Weights of a small transformer language model: vocabulary 8128.
Each number is 128 + 24 x the weight over its row's rms, rounded and kept within 0 to 255. Layers, rows and columns count from 0. Numbers have three digits each. The size before them is the row's rms in percent of the matrix's.

# layer 3 MLP down (transposed), 448x160, rms 0.0735, rows 440-447, columns 96-127
095:112156148122140120139115110128111103126151125108146148098110177156125137098112178114155125137116
100:119176122124167082091107076140122169149159110104125159162118094147109106158112144164129117158139
115:121146138093121144154104148144160148165136133152125120120104120139134121169120114054104140130095
103:155132124101178118112105097151094145159107133138087130141160091144138115085131099106131105119149
102:136095109084085123145142087121129142111150142114154122179155104143136134142140129101115098175124
104:129148140099084129118110136119097115150151108109138121099119138106091158149111159093115130152156
107:105197143139169133133090108132139127121144139129119103134144114180135111162113124128151126172106
094:086163097163116097136113146153084115137129125116123163184137126136145102127163116144160166157127
# layer 3 MLP gate, 448x160, rms 0.0822, rows 441-447, columns 96-127
100:142166097144140094121149080155150110110114113103153135175108134093144106130124118126121100120157
110:167150125188118157115165105157055131125136130090145129136150117144133141123146128137094124124144
099:134154094149082128140119111166104100082109151097117142125159155118136110109159099108083129119118
100:123128094135093161149135091122141151115135154127164154151117095126115101103101090098101111116135
094:134127092152122114168131116123151134120089134132143126164131109121106095126147094088152112137104
107:159141113139111103139133140154144185062131128075138102142101147159104157091141116112118102071132
095:116150121108178092122112132130116107102125115130110163154102131135126102074176091136147147140095
# layer 3 MLP up, 448x160, rms 0.0803, rows 441-447, columns 96-127
096:126116137130103112164090114117132120104116150106133145121155145143143146149133138179107172136149
112:137177137099082113137107162142127146147153135103106132126113134124138130154132109113129162123124
109:171095122137132141128103105166102125161109156109110140122172106102146123175113096104154106099117
100:115083165093158099121104145166141127110128151127114129124111156105133131168182147091112155142137
106:125145126108110135151112118105148111123112128128123092116112084126134133164123133035145128123122
112:163138160131136119120090147123164147129128116113124112138095154163158125100113182068141110141080
097:118140103157084126122124071136147148152124118127125136144174092124085110141140131134116112109125